Weights of a small transformer language model.
Architecture: RMSNorm before each block, biases on query, key and value.
Each number is 128 + 32 x the weight over its row's rms, rounded and kept within 0 to 255. Layers, rows and columns count from 0. Numbers have three digits each. The size before them is the row's rms in percent of the matrix's.

# o: layer 6 attention output (transposed), 320x320, rms 0.0838, rows 176-211, columns 128-191
# v: layer 6 attention value, 320x320, rms 0.0894, rows 177-212, columns 128-191
# q: layer 6 attention query, 320x320, rms 0.0851, rows 192-255, columns 128-191
# k: layer 6 attention key, 320x320, rms 0.0818, rows 192-255, columns 128-191
o176 097:144131098154147107132091164140103152106184106186117170135106118133115154172129091070078097165125124140069091123181140160118072106123085162101103093177109171137117114147135163109141055138109143
v177 101:148065107187142148132140108147103127107142133143170069082123104201120110118124156178146089138110130126102142136177121114076112164130150101132140154157054151141139148190084115140151184112075059
o177 107:104108115174154113119141064199152109089160180112059102156123115179105124127132150130148152151113142133141101120125108130138153144137123192110121115125124113158089112135075158126104117115147143
v178 102:131131128171139173119119161064083107111108113097126129125125104137152046116165131143097137094126095095117113126148135148158181111133128146106129119139149113114131128113098126170175082154065086
o178 098:120103145147176164131156092125141109089140152134136133132148108122169150152061177166145106106120181151069136101133108140085090128143160115125146142134098127114116083208143166131115146120122154
v179 091:166131125141125151128089176186182097142155194114111148091090139155076156062118151110088171086107143085057152142127129142177113145100103165137134085106108114095145111146085131085118093114080125
o179 090:132160122125146149161123095149117127078098172125141138158176178153153117115170154131121162138184109115227117120105155052162111099191094071051149181135157180144120144118172138176155098141112132
v180 106:065143083127121119099107118111081168071087107048078106134114145159076139153124113164095159116129094191160119196106181114137076140110161102139121089146179103147190127182167098235128136105101102
o180 102:160112164129136152090163147128053092119107110083081103162187161167139077100112136106183144109121159154134098167107057120125116160098133184151081099167146087127131128096089161148102101107166166
v181 097:079111136113126101104139124127125149108131084088140145170064106121152155122100186097209095140145062124131101122139137125149124163158182142112078106064147107166107070083118188124079112170144194
o181 090:148196169100089079074096124130147111186113156137133152085108155178178072161167148230136178128134175112154169112150162181097140094162091104090146144119073133139130162122125113099158108144117160
v182 104:125118104139149148179161162119149127174139125142153123125140072128098161124096210112100127118135161079113107123185018108097160118130081119159152205157103138072180136151140153189092206176115133
o182 096:167116078144137144136125152055158145132067090141103105059151159126171125148151162093126136122119174093143156172098133141123151219160092155147091136147116119142144129112107129085152151083116126
v183 102:124111133157236140094115108158138139143090146092148137147127163107149131108143137134171127161155135113154094164133158145154196113129161160152117115148153083113207118122152147114163108100120187
o183 100:140127164191124127117131122141134116125137092130153175115103099144134152155169060135137097140131105211107094106120153092136157129112154128162109161103113130099087139113151171135074103103127110
v184 104:138117143113072138091166163141203181114179093141121140103131149116144147199195139151140122090204142144133110094105130131135110088118162163137154148123156132153097128073135074152147090171123104
o184 098:113145128161118102126157139087155157086106143142095122132106089071104104102105046139109116104100119085156161169090143098162169160171087162134131083141149138071114136143141168103195103129131139
v185 098:097040103156125119152131133135102121150147128146118066137144119108133079194110143116151145077091175153093050163176147123132127110103113163155099187141132118078133119120171205118141142121126166
o185 099:119122122119132137098147148157120187104158126138067117044121097086132116117120115196134125100133135101101163147139124130128124122174112083059118194130141156143152121094130113119095161166153159
v186 102:211122157151149121065118120132125146111120095122174132128138113116073062124110118188130133093139186148124134046088180145121101102084136160112158107131106169106128162151129133145167111107116179
o186 105:185082119163154117145135066106148205165167114131099152129118181068114108167173116102142174152117104155124131126150098158160158120067082164144141117095119165119097100133156116133135106110159097
v187 098:078117130074141160105162150168109179115106111133073183156127147117147155120104146180181129144145151143184143199152144147103206102095165154181127040121144117122183102124136167160061129116082168
o187 094:136160140106128090073114131073167077179148138151101065189133126086167131112123046120117124071094189146132123108131117134066152096125107177199141163150116106126145112163130159066128117125143146
v188 094:080085136137171145170119112103147109137090157161104083109097160113172134153089197126098131076154090176063139049124174098115205116084127080171155143096150192109133160125170077176143119127155142
o188 091:150165139171215128143176156160144105087090025186125148154094114154140059155161137203118205146146145120139138117102135164152104109091162130128149169157157063144129149141122109172161162141086095
v189 103:143142133144116116117128160146109132095107081151151151169135106110088084089111104105132168180106137091218159165108129125133161050125061166091098113128164093047099132126158119124149116131168174
o189 103:118194138142104122127108082107150170090120110187145201094168149100152183107109119114110103078113136126083116148132112122122159144166117109198109171060148115080089106114072166138142098149144079
v190 101:098151089150102089128090155108101103141117092141139090105111099161134106146103135096143129075102111101139120178123115102079092185111146152129101136160114134139103088130131156116170137146098117
o190 096:095117075132134149167122083114114172132127196140146159111138126133125133089064164131156102104142165136133050131154108141147146082181097117025115073075163100182133141112156066178073175132108153
v191 095:111138168145119165105126095116173135101118039168166132127143170063093169200160082157122061198149100086127108181132088120157160156063225141133156073117125163129117145109143203184158155133081146
o191 089:185159087106127153123122116108146143105176147110119112108142151153131112135047154140175161148103106144126103114139182116081115132121085126108090085172099176117094143164135095086053177142100098
q192 088:093108153141175124145095092155157156149143167136075176148156086086089083151105115153115162088118116152107100146130093134135145110127143171087151148103112175181141085088126196151122095144103126
k192 081:109141122118123114122151107116100101123168088170116132113109110155175184139142105144147151162164082118118139111163110195105142156164164120115147146125155186165087146143118125131112159151112115
q193 078:113135122160135139145114233174086094067161134158118157147076107123136110119114139112191187147148138103085117148152145099149077175106090144149122114113156162125113032075149119113087181089098108
k193 091:115131135133129153102099074164139112120073161106122170161177141120080113158100059174135087073121123177110093131165119148136148103129090157157119132136148103107098174120136082165122144124174101
q194 079:131106122125141185137124058098162126175076123100162141163118119101134108127154119145075095119097105103175139173119119153058104092167110142161109159086128041121111191157112105104101139170132166
k194 084:189141100124139034150139135102124138088171121155106109117142134139175143108081158111143081185181166114081167074116108129189054095143150139133105121161119188190124134185148173135189103140105200
q195 083:101094140070140209151155081083135101163152156104133160143144089156144108156154138146129125138127119113139171104119130118099101129112112099136087158150140089156111159167042149155101107154142156
k195 082:154178100151122097120119143128093153136106126136099108104080131208151092138122156111109076159117122075163085134110105061100146060103074123135168142064117161102160119102181081095191090139062153
q196 087:105110167133182130177122172131128076139171156116153158121086122022093111147171123166151113099150144102117098148196146189125140160117145128119167172124108162152159061083141191152139149137104147
k196 082:054139113095103158115095089119090107152118138111135161163184141187132144124121119166111136077149094134154125182186087146122124124114126164114158101100133105106108183124106088126052173094203081
q197 084:083114111099086127065148170040142123106137137154095106111128087145167100105117166113110112114134168172103148141060141093106109132135174068122130094128117114133151123151105106094141094068176092
k197 087:145135149158121097108105102117105143175091140142140112152110122084107143157068125134150125180132118123110095121095167091145097082097102099012185140101126166151126148125168152152166143153052119
q198 092:152184139071179160118117129105112095189131188142125146151119153141181127193111152170148111160109067122117091131146169200183147056062098157143105118118135169147151127154087134135127137120127195
k198 079:122098064083111172141133144169098089127074087068127165136158132149153123113154056167107133063164159141167124166128086084081152184115089121175105137085180054104145118126124073102103146117131056
q199 093:158129061186142146113135155163150149135085127110125115139124169179101194110125132174127132129143176193197086116124141107144098110168077180074149114075168112087167162113126137094133142154132114
k199 097:127138138124167117137100196139162130128183123123065125098138151116152102120189148138093116168116182153065150093135090128075158125161105141213121153140161130217111145114148140101091078153155172
q200 084:125123058094139071069123136195127070163075102151099172066174110151125139122099061119122127168148083161219108075103090070143061072104115157120153153080108151132147156128134103158096085156140094
k200 098:103075176140177112110166150177169156109140085096131184150131146131142097146149091147077157133175169109101191102077167104137124153138133123145076124131166116151139071123088061120113106119138130
q201 089:150166130104126060057103070137121143029131165080107126086158118122127121090137151172060143137167132138127152127104155087082159091116165125096127126183152111112077130132187093121179110070170089
k201 080:212116137150129122197187100150138115152141101144108097115102167118101074109096095101093167177137104115116143131101187165147101181174137063054102122122093157135137104181100139178168114139139139
q202 081:163143065129190104128116109135097174130106160117093129137117162157138177164098155135122137085121133158071146115130156156185125090104130118068153126079213102085141197125162114129183151143064151
k202 103:146144165157133153157123159086166122068112130164118122094117119167185065123158153125091077155148204139100113121105088068084114085127090165182155074140157118115051138110112042099125104110164161
q203 079:148120151126089076061134126071096112124134129132114144169131094082119129115112142099166102156130097057172171206050108111124088115149147128133081060157097098084075096185111118172170160103193127
k203 096:113112135173144096127144123146119152168145108120138126141116173091071132106065125117129154129109077113171101132090196120170175137146154081053104157113121142153162047170102160138131141125071140
q204 092:135183120172130088131091080127116163091147085119135100114140156129126085099136123115096137118132130090112170135157120096076178148161193116154115076162134113089079108107129157177131109099137128
k204 082:150102186157123113156151112128105183104116130129087126131122138102120139132099193139155143168139115159110130131083179161144111106139133119028139148100135169078170087166164133179172152135094145
q205 099:123125090188115086116114211113167075129154113110212160090111132151148121185095162150143126099110129183152123113196096099129156118160091134088183191129132203139159201164086164061105096133138125
k205 097:163100098053092111145101164105161099139107145132067174184105114130108180069135129202142110123127145185093144155117138145140073103122062152183132102104148143186122102133113088173073183118123137
q206 087:129163153173140186171097137192121123151089153198137153093105167107125142174140135150091084055172111115113114115182146189175126083072142110162166126095136123108104133097166123120140097156133116
k206 094:087130145061126093174060156104179131109115102104141099150121157152172092158134123161112099181135129170107121096129109124101119166096088206234143147118170129150137139132142113067119153161160102
q207 103:131127127119131156121056120135172161146108037073145128094116183159156117092154121170099140144134176063166136145108107151166101096055080138120169129131114112140106123147082156105145166175152118
k207 109:126149127131112089119167133109127146186091130109144087255150133150152081100153068075112148188104167093127142091041062090103114136146091153123163080194172097177120185048127075187146112097075117
q208 098:078092125081155105157149171140151177148112151189099131165153163109153108184131082150125183162136070073106145139133097112136134196178109173147133064132139140100129110142115108107126121153082148
k208 134:154148116130192128115119052076142145129074126112126108138124160110143126122103088099100116181137186118186068155110152173166069116207108095075106158067156154086220126102155104117144157125116142
q209 121:172119135081136099175202122173146143114067124188184138102124145072151140132100101117139114079170176074106153085106082187117098140105125216114175127083150087109075151124079046059127131124174119
k209 145:109142140111104135113159150098155122145146147115114161110155110150161087108097174135143079053156115106081164144131129107057085074079083144112121137123146104173112078195121169172117095102140144
q210 136:090136115157148125125152100139150115153128157146113111087134111160098098107077131142106145158111102118114114082104163127174129168135053098168165134091064097098123123187096100139099152118121100
k210 144:164143150162093142166125099117095141123202229126176146100108068125098125124180151138073156140144159116085143127211164107148141118147167189174083108167117050129137075165124113100092085081137140
q211 131:109149182080142076140131086135131115140139089093099103130091130148159163103114146137098139135089124133157139187185080170118144056181126149163142105134122150115142167080151141213059168101140166
k211 123:152131123115102103110126133195110129146115129117122126087172123126140194101205118146176128080141148143086065146117118137136121124117141038111118081128109139152167106088156128134155157100107130
q212 129:104120092158090118131116125145149118132137125114155141088192125133138124132131095115107122148140099178090082084147120057113158159133163136128134119137175094142155127140054151121104108173121154
k212 152:101147137147128111082113109136117124113103123188145164152152102064171135141154152191068117074074127088135121102112123116092115104110092164161082130120158122188070129114120119100115092167108123
q213 140:119091126123137121148088120072116124139137120097144114134076119157167107111158173155156112101123165106107145129146102107087133182087087168100151103121156138113147159120149139109155132143200101
k213 143:139124063104134122096154141134183172126120123128114130124103159163115067077086144091182120153133107092097091153105129159073169091140125106108157196133070062226124117133139102178097117153121155
q214 130:111172092158158186122112104107117145110098109146135147145152118170160095128131147130141169115080092105142094114087156109145107154139152121202160073157152147115104153123122142098128191100129069
k214 115:136099153164090111121145096120117146119137115150119139119095146111109091102084114109161130202078148138152128150096111126056130093176156129155170142142094107139106114024083107130113140150138135
q215 142:125128128178132144100105082138140124142156075165150121105119112140137096099147155136066167159117129130105204131140137143122079078181128096111120067123087145080155147149053170111130163153081098
k215 144:113106181161108087129099076158076043103125115120156097087135109157069133083145148151095110131140171226180157194147068123132144119141122158121157114152134154148179098107151105141129141137121124
q216 143:114153088184114143099106113122175113104172148157137093067110177144115137194113161073166118101098092150113184127112121127155125164122080103114061141142172152046134127151147159096102135147107103
k216 138:136095153152098103038135113111118113109112135141096172117085106126161123129116141128167164184211099144157084149118115151135120118087064116163175132127126093076156190142139178125155149143080199
q217 141:131101103100170120154077056115114132117232168071096182107113135129112064149113130146156157084158065158191130150113124093096152123149193145104155135111178111113125160100117105079126130078075112
k217 139:158115086146153130120160089105152175111130165089140143057125132149131132213101146090136125135104084096104106094157116116085141165134086126095185136160093167122204121150095122119056113134130141
q218 142:117137124162153129094136127114132131112139094080125083113087090142130152162116155135151076195149122068136100118120183144201138101122150079158092114115156125152144174166117175123142176139115109
k218 142:121116150141088109111173198153103043142249138127143106188104092142189073096138109104113113111156165093146129083112109122187128139103097078083129072179194061140174136087103175154168114173102140
q219 140:047115094138113104174116147165138036190070097191101141138090146091140140105104156057195139082099172112098163091144144075129131128125120057043135130108182116149178119163133157102107136182141114
k219 142:164108123104129158114117122113148098153114159178120153154100103158108186190111144099134082117132138176106116123144147186127119105099128223114123148122108132164124140132089096139168081150096113
q220 148:173122168101124158146104117123178133107189143150087139155117049141171154140144129096119154124140144112110151072174155089155168151105193090094136090067148128147169153148179089170133129105123086
k220 152:079131151137182129155107135052162154109152099119124140128119113125090140100085095089173131155103127135103128068111151091174148161090126148130123120126095142145139149102148143090156120152092169
q221 147:105112108105133075140159127076154121081169108074151137128184151120061154097125104093058115101173110169126054117126129126159130169156159126185127118199065191147130114159121134204165146134107087
k221 143:115107174126107122108081065201138135139109108176182100113124109154123112066135099087112182146119139150112120200112150096138107117120120147071091121154171115040102189217167123131093129203143132
q222 151:143106117136099152106092118106090152143130157168141164182162126148148145172060089045142069129146119120113096192178175163129138139192120174125208173142192150071116138118119069115133145121078127
k222 144:141112090114131148115125124118112082126180154162070157093086157117148146195113058057085152115105133100175167152138142137147171082128103161184140156141105129130104081093137081103197203168119086
q223 137:102120124133178130146130097077137199124172145177111089099162112166144108086138098118162136179032123124100126118096112100130116061096173107092151117115106137119088156132095169134153140094101092
k223 138:141173118165142100101120156125083158096126132077148151162158154098124102095088175122127138143124134101094167128093113115092129091159171197100099120092078107152102075124165159143146123123106121
q224 094:121093167079091180127087192092100113102158146090110147091066121162135124176111134120178176111142121081094151084135140125192136143096157084152100097127123147171148075092156152106100098083124128
k224 096:104106096158179132129126056132169109144087151164104159166121191118119131110104076125090133102106155196159096169161086137134094144152112163150156145108132128123113193132091105118091146133202101
q225 090:144177117130108132131173097113163128125113080098132102136137179127139148108046138087094143170162121124155136063098118116144093118175094155118111145141171100118110177144154082120145132122120154
k225 087:108084183156085145129135175115123120086140150120216143123161093130087108150215162123135167132126127097129149148066148097107170153144135075130149118162162147142126085084108171126159112134110134
q226 093:116099147102137142142103143149104114166135188147138144095135075097151061144220160173138120114146155130100128141178161154125162100073166131155134138122102136144183076088099167145119136163141114
k226 087:135112141104144140068091062149132117106078117142134166126093199154105127138078095160108065087120113155080079120154103125128141071087097143147189175086126120093124147172183093129194129113150130
q227 085:081132154151187146149092139135127096095103178167146217073145076062125132155137183181144116138148111149114080147102151184184163095105137150140133110119152175151168067092132152161097176118144100
k227 086:088107166095118134101088071148095113143072107115172104167163152164188089097116082074185123041131153179163158129160102117091145164110114153154135121111132097094099143146115106114110199087145065
q228 085:115157141155095076100127152087115166077115134103143119077118147191124111123077135140142140142117135107116179120075068083138122115170146075121160122136083125111105137124149139090161123088074126
k228 087:138164092082159083140144114119100138171214161140141107094144061122139116131127198115136191144127080124133082121110166175137121225132147131106059171185149140135164104163090131170113083146167105
q229 076:103107084153117159145182123198155143144098218152088128124127101161119136101159122158101120127090132132160087153113140078141115156093102157137146111117117118134142080089133130088135105146151095
k229 088:030128146078115105076074165129145114118179092078152074071107193152152126107108134115161123115155120168115186108185104115149178108115116158170145137073163161174126168150129152101118116098117123
q230 077:177163180082114098104092151077126146076197091086166138123070130106158122112119121142188161131143150122101127124104130180153169151163179126107126105141135135122127131109117133153149136094104152
k230 086:145113051128107101126126089131101140171100191136135137129110099116116102206084119110077177112084092145142135153073125127141121104112113111118148181170113124144178105126102145143119125152125068
q231 090:132147148140138081181107091120109107132199124076090166166098100050117144136147077121168149145113114096154165124189112144144180114134143104145145140161174140118137129138123127166147082114161155
k231 090:172124135135110182159159116089138139107136113177124161133116120174132099135117151207090075137092098125120020128075120086121117144112116115114060133105123064115130129114130082177112121075155169
q232 100:141112112074143162132122126082114096145141120136152141178098059115135110189152143181163123115122058165090114151136123144145159079123133094102122107133120099161124161155100112111113108126128156
k232 084:119128102098106138092123094128102093197076161134157168062128187119140141126116071133091116104169171138164108134124117096130148126084099155132129125085151144100130092153122074086125169073090112
q233 081:093075097141151170168110138157126113141073118116095142171133106127111139102096165161109114159139200150108108134129177140113113107137085128205117118148149116132150058121193133119135130131162073
k233 102:073181189130149131101059095104095117130158175091080139138157146160193117097143115165153086119130115087129108078177069108101109147116141175159117112079116104082085160099088122087090133098160134
q234 092:157095131126140126106102146104130104147150147086089195141053116103136161178163099162123151121115122134120151105168115147167123142115092147071118110087108108138141155155110140159162083176132191
k234 070:115157078098163149127124101134131112170133168132168178130148127164136116164112122169091057144077143118163111127107105122124127125037089166220162086121191065125137146143151102097064135066152141
q235 096:108169138117172108126119128159100207095042113137110079124130123147113158080097205124120104150172157136129139127107185132138074172110131140125144150182122076107127115127100143109167182136125107
k235 077:172174120131154143102147153139140130106154128150092015102087165089142127101144144050165148118166127180132169089155104114061177132152225130130172097099101132149056130079106109111149127170154128
q236 089:124166123091127137087144174177078094171101124127098148036115145128120136138154095145120116125179112121137119102165100144120146068101146106163108147126145143145120107078200078140104155158121120
k236 104:110081130120123146108071137139142111112153178121150149146141118203142114101098109206104109134156133109127107119125098125141113153092101233178119064078138107122127158201168139087140128164138074
q237 105:142129120059105110158083160120155149123144155131168189159095063116149130158136068138134138085104110147097138099167134068170123128143124072025165130146159124145081139151130112173169069148139187
k237 106:195103094114145130075128154093147089101110114116171101088100171170100096164094161121061138190161138104128062146148114162116072098135088160071150167102144138133111118178166066108115075140111124
q238 082:178101162155119109172161104095130160139101114119157173155128096091163137170171074150150117065127138156137178127119093107131131105089102155153157127058101161086133103172069129158066105052144168
k238 076:108119130077147129137109123152140115100116134124131156162146051205114106187141087177062163163100140173116096132097146100123099132126079179142082156093188145128181086126098140113173129137086081
q239 111:104116145138201111079125140196081133158128197124127160111097112117161117069162152206132109139123124142149132131203153135144121067066125088111212179068128169136129086145125108071141157111147170
k239 112:132165131167145121139169173089062079093110133126142142090116135149164111141115133122118150118124112065138096195191134151129101161044129161104108116127165080115154113136115092047150126147158118
q240 120:139083167161141158130178098138113129174130126117125123121115075105088104117123167108148106164092118117088119104120146136144184113140143140097082143144074087117141126109121180162126105101119112
k240 090:131067124166129114132146130119166116144150123179093102120163155046134152172081163120100144109171103137100173154228186167149185159145209122086088134129078168137080162131072080162112137142173170
q241 128:106147106122082117117106161101092118215136087102140097162155064097081110148072088184109129174126172165118059120139142107112120137101142175125178166091098167081098177089176081122122085155144152
k241 108:147134079075106138133140066106139107124169174109149108134148111162062060079190175119060144120148093080092134184137114178131147118140131177189120099086143050183110128118167109120132121123091108
q242 132:139135118092102115148116146100135114124116177129090154153172115169096129094165082162124181152149135095125148096071100144091132200129106121119124123115103173128124108092149091091115172169177113
k242 136:138148065108099107103093113125130092137065080089058146183151181090114095121131133083087159092124063189143156106163096161120161146120142144039144153102118095127100049122096148142127183146090113
q243 136:103086139102159163123060129074105110155118075135099094144098175109139125129152115083128158083129152144142097107106107122149101142171095150154139118189143096116102100142160167201165179115190152
k243 143:127103084128128126128109118165186098217076155145174098110099116141161112150139172127127133146174103182178087114125110139104143143154121184152143110119067101140089055090084115154087138100148144
q244 150:125049103144140076148117109101105094126115150120131123091139087142157067105192089142214152113104131080033148159175101090122134162167075154136157130156165160112142165139165158174146137183066148
k244 131:102106108185092099146107100124131140113140162101091086153105132144163112148098102132110096150148196117183164181130100144135133158102134124136140132182117170147106176071064180141078104175077196
q245 130:124127142118163144101153164105142137137156150168117081143166104152099149188160149120100103102099134085124084153148101143240118122102144104156102134076122114123100176084121146111097132139143134
k245 135:140096157144072152152142183087138128118143080179137070213144152087166098101133120152145143117145148088133132120152108158094137137153122181127103183107074129122107137116109094091098170178116140
q246 145:103197124122139100138139027089123165110126129161076172165099181131101086159121118196129107109154157149113097116120163094112165090119104118135137076126063114118184069143112138157167095076145137
k246 138:056154084079098124112135100159140206147129149108124100098181184169071150087103128190139142185142144055146114134097102069107154088183120149130137192127140142139198119132135187183132135135150114
q247 145:119139119059112126065179118149131044114125141152095128135123117132127145166154165106160102160112128133097043153074181141134112145212127147079109136068170178121138094148154076105101137112142130
k247 143:118096105148177144124162102109142130201120137185141119131128128106160066104111103124138122198105156074215078163122119151171134105153149134154134118132154131117139158126107079177092103092124177
q248 143:118154182155122113156166067134087123208130120159136119130131145138100091119153135073112086164164183144142154108127141141094155103116101111183121097117117122187112091118099152149083113071149142
k248 138:119095183104051127120091158117152105149127088104162116106149077095088141132116125095123177058139114125151135070141122107110164129167080114104165113104105113153113148126157162145123117078101107
q249 138:102168130161118161155125076147167139125194067142105058084095140129108115133161158114144113153142103134087189175126121141203109164161129114097146161119140167083123084150080175137101116143081139
k249 138:098125194071152153131065129146073155057107087159126111088179146118122120155167103050139111181128134048132111170139169112150079130127057126103152150129138110101178070122146122158096088121130152
q250 148:093086086180144134149127119065115118141129115097155157124138182101120181135070065182104156209147131119125169094121136161106110135119131151107143152097163117074130154136156135170103178118101118
k250 149:116147129150141086157167085102103160181105117125146137180136147149078132135091126188131147131182135071100150121093166121131124093106147193112140117149129110124141112120110111083103164150106052
q251 133:117182130122126131111141118064155163141108112072099130147118170127103132130174133076121117112124122146151140120097144106152131116084141136101116115104079096097149122174139115155084116163151137
k251 147:118141114142118139079161136094110109140085137191145073058117148115148127098122119143116110123151149135128142116097139091104168135131132107100169129138111128129112128166133118092138109163161096
q252 136:148128101145157147155169155116118129090128137151114109121141164128149142156142095165108062133155143092114097149131129172080134088078035083133138091121084153132104114135141134100160100114173096
k252 130:156094111079155145167084111145165123161060134083151099076127118121122122128115096120154145109100124110094121124112137133150125133132118134165143134092202100172121141123097127110129130078121094
q253 150:045193132132118146124131095168151155108123120094105180187113135160122071113106112164093095162069098076147163153144104199195190121073111060145058096130114111128125105199146114120185111106121120
k253 143:095151091155135224101093169101226155133039159103082180129108117203157106068125111141161146130131129107145115115133134113147140128110111102163071098125086145145132095157108141121155163112148089
q254 136:126119147112116097176129148104117121147124112135103160122088120112120155135149104099115156120140140070126164112174134051175059119043123172073182131175118145120139120141104100215108109156108147
k254 139:165131053063159104129126075162129144139100104126113074154126102117137150114162148164109150151106153118121126129184164194155094145133204110152186186156172081135174134205104121125162083161125107
q255 137:121109129101140087194117169130107147121101116149172177089096157107160155149096160084098133133131153182085150131075101171111096062125159133127096092096094106170153134122140161108105217176131106
k255 135:137098102142192104100189125116143122131117150150140149126135141114157164096103116052129170158152151100098158100095100072187088089120136119110119065083069156155150149134071155125159219084119096
v192 103:097127182084160133113104106125139164099114100167147113098147168146093046111186084119167175089087108098104124158145114172122095138162163202141130136122112119108114119139128120125110146130126131
o192 110:117128136096121080128108182165146121094129106126132094109119150122146121104149083110108143164095152144141128152172112179178134164139160198056148096218094115156092105143114109149126225141159167
v193 104:152155104113126142087131088152155127157111124149131107127134121118118103152167139156128075149236096141122152118135125080177134119069128135182071173138129136138133100118134159146147148114113084
o193 110:111139130167148176109165092118111122104153085077149152121096162107056085158150151191089101110141174101130137165105103150191178176171175143102129194108132102135141127115210140116117100128070119
v194 107:137128077134158196105159130151086120151152110143112105167135122147179105161147132097106121123171117116188103132158099143150165128133112115104159132161111082072147130150120139090106090117180184
o194 109:117077136101182119123130073169143133140079180111138130142102124156138096125154099139137118107189074142132137124156179108175203154111093139125119104140082191143106136140143131130096113116117120
v195 107:112138143104176149137142161229132130163146056130117101111117081133163124112113177095096093113081091121142094135162105233127164166224144088125157159074172059097136133134140142060179129071142146
o195 109:111119160094114086177119137177154157140131103158095157085094144128107156121146121135131140075101165133165113072128086130104138184188081139131156198101130123070114124144120082171104120122120130
v196 111:158100136110088072109134145086118186147143169138112100173134138074080130098133120079089133121167095157191121102133141113086117145149110092083058104087102206160143195147153057148173147173087174
o196 108:128058138133144145078164116094078178141117152147146143137133181131139172137162143115110195163158073171189148175109103120109164165150111163099077128079044226206123137175109178136187149160076113
v197 110:152165144201138169099194144139127087109150118154179104113084148083133120104107069105085139140099112129161132157059133141071111136135127071095132143135146183136103187134170066110119160134227113
o197 111:140163022146106153152148096127121083093167161113083108135152123102147118191100073099142162108085105091173109134133144125135100085197136033094134157082094138093151067125148135167088124126192179
v198 113:135140188142079073108098177125129119141170106080115107144085096138107142122084147103148088154117052127137116102128141105138086130150093074191106212114122182150131113124135123123109136134104178
o198 114:101109107167095132103105107177131069077128171090087145095122131167142170084116139118112136118113102179181149089138194166179152118085095203184141111145126109120123129158170123103128118105105105
v199 104:160105103145143134095130098088172109102151104139185120145190199138103103110158111077187112144081165143145121197119112083111151126157126143106178143118147138157148118112142131122090116141105120
o199 108:139096094086140104098121143118129133136124168128174143170136196089139121064096128094143060112088107094143130133112185159102154180153153124037183150113128167173157126075098154068126156097103109
v200 104:175172115073164156133141144138092099085143162133107127156119105096110084114122144158193126098147102150148145133134171132137105125118055132133120117152165067136139116114108103127146180124118115
o200 112:090161083078175196143117108109093113104169123149095123106118111149138082108096089153110084149088125135125114080160159118108132113128108167190113160141131130149087218129137201164174162174167136
v201 112:147127103158171186138095049129136129115166104123131171163143147165074087116149074117119168076108147099086137129164146050081075166091170181076167181079144127055116182087143131119181094117135119
o201 114:156112186168142188087130101103129139084115095141053153157136157167061157136093093102141157075136206145112066117167154178116148118152135157173150124147117172133129147088145145124141146152154069
v202 110:132129135119120140161101149121091100137086102154158191136138162115124146123201130149183129145178082151113174153096107116087136148126090107107100132129135109151097139101070114148120141138090131
o202 112:146099114129123160120118115121072090106137105125132146103133106074119187089145042145182114180156143155166131151150146117105171161093087165084109077133104125154139151170116078163113119087109129
v203 112:167167094076129150126129085082113128134198166135112222137128083140057087141116163168133175126111109125119130160138141089100124158194115147121130135145115128149131157154120167105157133126058147
o203 113:126125188170130171131104112146136167083130088120128143145088116130095156205115170132117150150132167219146174119138088190100117172114099141167110149110130167180132073116171151143113196122123080
v204 112:086140132107107117116179129175128124119147164097115103117148092133110086137105128095146128129083155175108111160100136173075142103160116184157148194172157098197101125116068095032094128116134124
o204 112:114083109141144140138089186146088165124080094156104160133108122150086121127149095053161098155152152147143165137177096097113087143147121189158179153144111150110073152132128123144094107148127143
v205 104:117105117094129048152154152158143085086134113131148138166150091192119112105158121119164088115162177137145213077100138131119134128144047059175071159124078146085164150086140126148141129162103140
o205 111:166163118118159093145138112134147144119132109155133138104092188163144136115111083112144148132169127154122162127131117119140126136157120040121170110154173145120168140126142118177122063153094100
v206 108:107154126132106187093153147151143051105140135150082126131128144105149122164149149093106137130084042081119154102070107120139172150168105160149133134069196162102158153119156153138172153158136122
o206 105:158175100148149119101158169124140090087148128138149145090121109132086123165132118095100157132121114101181097071192139160133152124148140112130137117149189136138083145192110137108135063091107127
v207 108:174125164241144118106046122126104117110186126063132111114182132155054090112156111100050112106154143183156174151122008101189144125141128191157138132183154126114156168181137124082108058112170164
o207 110:135142182180150104113001125138086151110158117149125086117159133180103125206133103150169132156118086151106239117103108157095103125110134159112101124109154157094103119100196134053128090158134098
v208 102:113150150125108062083063059113159087121167134106144074102098171138104134183098147069091109107194144111111106111104105169096123093130195078172151128087089111147134166107126140127135139140194137
o208 104:141198158143133111190123135060193124139128105151126160173130147182126071150127126132143112103123135130134140135105131083119172142144131116190154125122179152182141187112126116133096170116170033
v209 103:149181088119114105142087113102157178117110083172151079093134110109157104107080096163089131086118130139099140129119051144114120137133075128106080084148128129164135179183115132142143173108063159
o209 109:153127140118154128209131178175121108118126157148096052147097153137186133128117144103107122101158171149104097075093087070090132141123125118172102057144138108152100120162188117188133095107058132
v210 108:156111124129112156157144116173163158125175075061102117139142156143096135109097157120125090100127143132188139203103151132120181192105103163100107136115101084124172096146127144159096115170125192
o210 110:175073084171125161176120133187121104133160108131147091148149140071106175118099129118161118140180121087189080154163164168121169220184084144039125119154109102097155095133138114121094122136134162
v211 114:111227140210052052135166138130143120133114104115103108145066117080141120161112135138105122117099153109112112148125092143084130139104154144098134104173171179156140122160087147225165141140141146
o211 109:086118135177124075147173109131145082210145150167121135106137132166094168164124045114126156123148091149203131179108170142123134156086184137123137151099116196123209174113165099128121138135157141
v212 104:135167148167110157203121075191153112157121092166132102081098120109104145062075116147116187101140119070140122156103177133119130120153110104123109118070112129097199153099113119114172054155153108